Part of a small language model's weights: 6 heads of 32, no biases in attention or MLP.
Each number is 128 + 32 x the weight over its row's rms, rounded and kept within 0 to 255. Layers, rows and columns count from 0. The size above them is the row's rms in percent of the matrix's.

# layer 6 attention query, 192x192, rms 0.199, rows 92-95, columns 0-95
size [ 80  84  84  80]
[[114 146 128 124 146 107 149 138 143 128  67  96 108 144 111 187 198 213 130 127 124 109 133 165 132 113  64 174  86 155  96 139 116 145 136 189  93 156  73 131  95  70 185 122 151 139 184 108  98 145  66 172  80 108 169 120 147 127 139 144 101 172  93 122 176  86 128 120 102 130 117 165 137 168 131 160 142 104 113 120 123 112 107 131 120 134  84  99 168 135 173 128 123 170 137 145]
 [ 86 151 118 128 212 143 183  96 154 112 122 163 141  72 136 125 121  90 123 142 130 175 131 104 137  78  99 153 165  99  97 151 173 120 137  62 121 121  95 199 112 153  72 127  96  91 128 109 145 146 143 101 155 176 151 162 174 148 135  95 153 165 168 123 108 131 140 183 142  61  78  91 179 129 145 127 109 110 124 129 120 143 102 127 143 120 162 169 116 120 135 110 143 116 121 145]
 [177 102 131  99 120 130 118 194 169 110 153 181 191  87 171 151  95 123 132 141 142 135 131 127 120 127  86 102 154 140 133  93  36 141  47 134 136 154 137 126  71  95  97 136 110 104 125 127 106 134 112 148 125 108 146 178 121 161 169 173  94 124 132  86 171  77 109 158 135 175 151  74  78 171  72 117 132 189 154 138 136  92 160 109 131 146 178  75 169 147 180 162 123 158 139 118]
 [113 177 153  96 120 149 114 127 119 174 126 165 112 155 177 138 171 133 141 107 135 101 141  97 165 146 147 103 164 100 118 139 116 148 136 100  93  67 168 101 171 187 169 151 126 118  75 109  93 129  97  91  99  97 133 180 154  87 107  85 144  64 150  59 102 137 184 111 126 131  50  90 190 132 158 176 202  88 149 164  98 126  85 104 125  51 139  85 166 159  96 122 133 126 143 134]]
# layer 6 attention key, 192x192, rms 0.181, rows 92-95, columns 0-95
size [ 83  91  89  84]
[[146 149 128 175 182 124 130 193 141 163 185 102 119  56 184 189  66 111 134 151  93 120 172 131 141 102  86 183 130  64  87 162 107 154 144 135  99 107  32 104 138 123 111 129 114 132  69 125  96  66  83 126 174  77 132 143 132 139 153 144 142 158 130 136 101 132 164 134 145 146 182 125 138 137  85 148 138 139 164 152  90 135  94  78 136 153 133 116 104  95 130 133 170  35 135 118]
 [111 118 135 119 124 123 101 143 110  94  87 165  91 102 169 123 165 156 125  87 166  80 120 136 119 116 121  87 138 146 156 156 164 160 128  63 107 116 131 133 103 133  85  76 130 112 159 170 119 118 167 150 115 111 146 133  81 143 150 180 152 173 143 160 175 150 138 114  84 121 159  91  76 163 122 147 118 140 121 193 181 172 111  61 102 215 132 131  98  85 143 128 141 120 168 126]
 [ 71 155 134 148 149 138 134 168 133 158 132 167 122 120  95 179 167 198 105 124 121 158 167  88 124 129  98  43 106 120  66 128 134 131 156 126 152  76 133 123 120  91 165 166 150 161 130 144 131  77 112  89 133 162 145 227 133 130 155 197 142 158 118 106  87 151 110 152 184  99  80  93 145 141 102 124 112  94  82  89 121 113  63 140 102 129 124 185 114 104 165 172 156 128 126 151]
 [ 74 109 122 140 150 187 145 182 161  66 112 151  89 152 131 165 175 121 157 140 150 140 166 118 106 165 141 166 146 189  65 140 112 151 138  82 134 101  91 108  99 124 121 128  67 182 132  90 141 140 156 129 116  77 133 172 137 110 142 132 145 116 124  78  78 135 140 143 110 179 110 110 157 133 128 176 119 114 132  95 131 135 144 177 101  65 115  70 167 146 139 109  95 162  75 112]]
# layer 6 attention value, 192x192, rms 0.155, rows 64-66, columns 0-95
size [108 109 109]
[[137 133 126 160 121 156 153 119 174  95 144  60 178  69 106 127 182 146 122 115 136 154 135 194 144 105  88 123 195 113 129 187 113  77  74  90  99 159  77 111 144 113 134 104 131 128  94 120 120  56 130 114 157 122 143  89 107 201 172 130  99 128 142 156 114 105 169 107 136 169 135 122 141 203 118 135  83 121 133 135 137 125 125 115 123 103 141  91  63 118 145  93 131  71 136 134]
 [ 93  84 153 149 137 165 116 160 143 108 157  38 158  79 113 117 141 110  83 157 179 133 131 144 129 128 112 143 143  97  94 116 110  95 104 158 143  74 139 141 114 159 108 123 123 112 161 139 111  29 114 123 187 116 195 164 169 155 121 128  80 102 111 171  77 141 122  90 146 193  97 125 170 174 145 197 138  91  94  75 133 136 150  98 107 196  91  64  83 174 115 116 150  69 115 132]
 [157 158 134 177  59 106 117 109 105 122 116 144 184  81 166 134  91 123 156 159  78 102 228  73 131 114 125  91 131 187 140  81 124  75 159 163 180 190 129 163  91 128 132 179 117 198 158 159 128 169 121 141 112 182  83 128 110 104 162 145 118 154 152 129 158 115 125  90  99 185 139  97 166 117 123 138  91 140 123 112 106 109  84 146 128 155 157 145 115 107 178 153  93 142  86  92]]
# layer 6 attention output (transposed), 192x192, rms 0.144, rows 64-66, columns 0-95
size [104 101 103]
[[ 91 138 148 173  64 142 156  84 120 118  94 122  59 181 127 164  87 173 111 110  89  94 146 171 192 130 173  86  96  92 155  88 152 165 127 120 128 133 102 123  68 138 118 162 139 100  96 151 120 199 126 118 159 122 107 130 117 107 133 132 108 138  91  62 173 112 120 174 130 146 101 177 117 111 135 169 149 172 103 140 149 102 154 116 102 103 134  97 119 146 176 138 145 169 111 128]
 [184 142 163 119  72  97 169 103  98  95  63 146  68 123 169 158  96 132 149 132 125 136 127 147 144 123 168 128  77  70 124 127 105 101 149 188 152 124 137 123 160  75 119  82 114 137  37 153 185 148 132 150 124  86 104 147 138 151  99 123 117 168  73 153 173 141 128 179 147 159 127 124 156 108  88 116 101 125 156  57 108 159 111 108  92 140 179  98 163 105 142 170 173 193 117 141]
 [103 148  82 174 151 143 102  85 152  96 180  96 131 130 129 156 104 156 124 137 133 174 101 141 141 136  86 126 125 104 124 140 169 104 140 130 159 115 121 134 107 160  79 114 168  94 101 135 137 124 132 116  84 151 143  80  54 139 168 147 121 140  84 189  67 137 102 139 118 112 178  54 127 141  80  50 105 153  75 115 172 126 176 115 108 127 108 180 164 118  91 142 162 128 152 124]]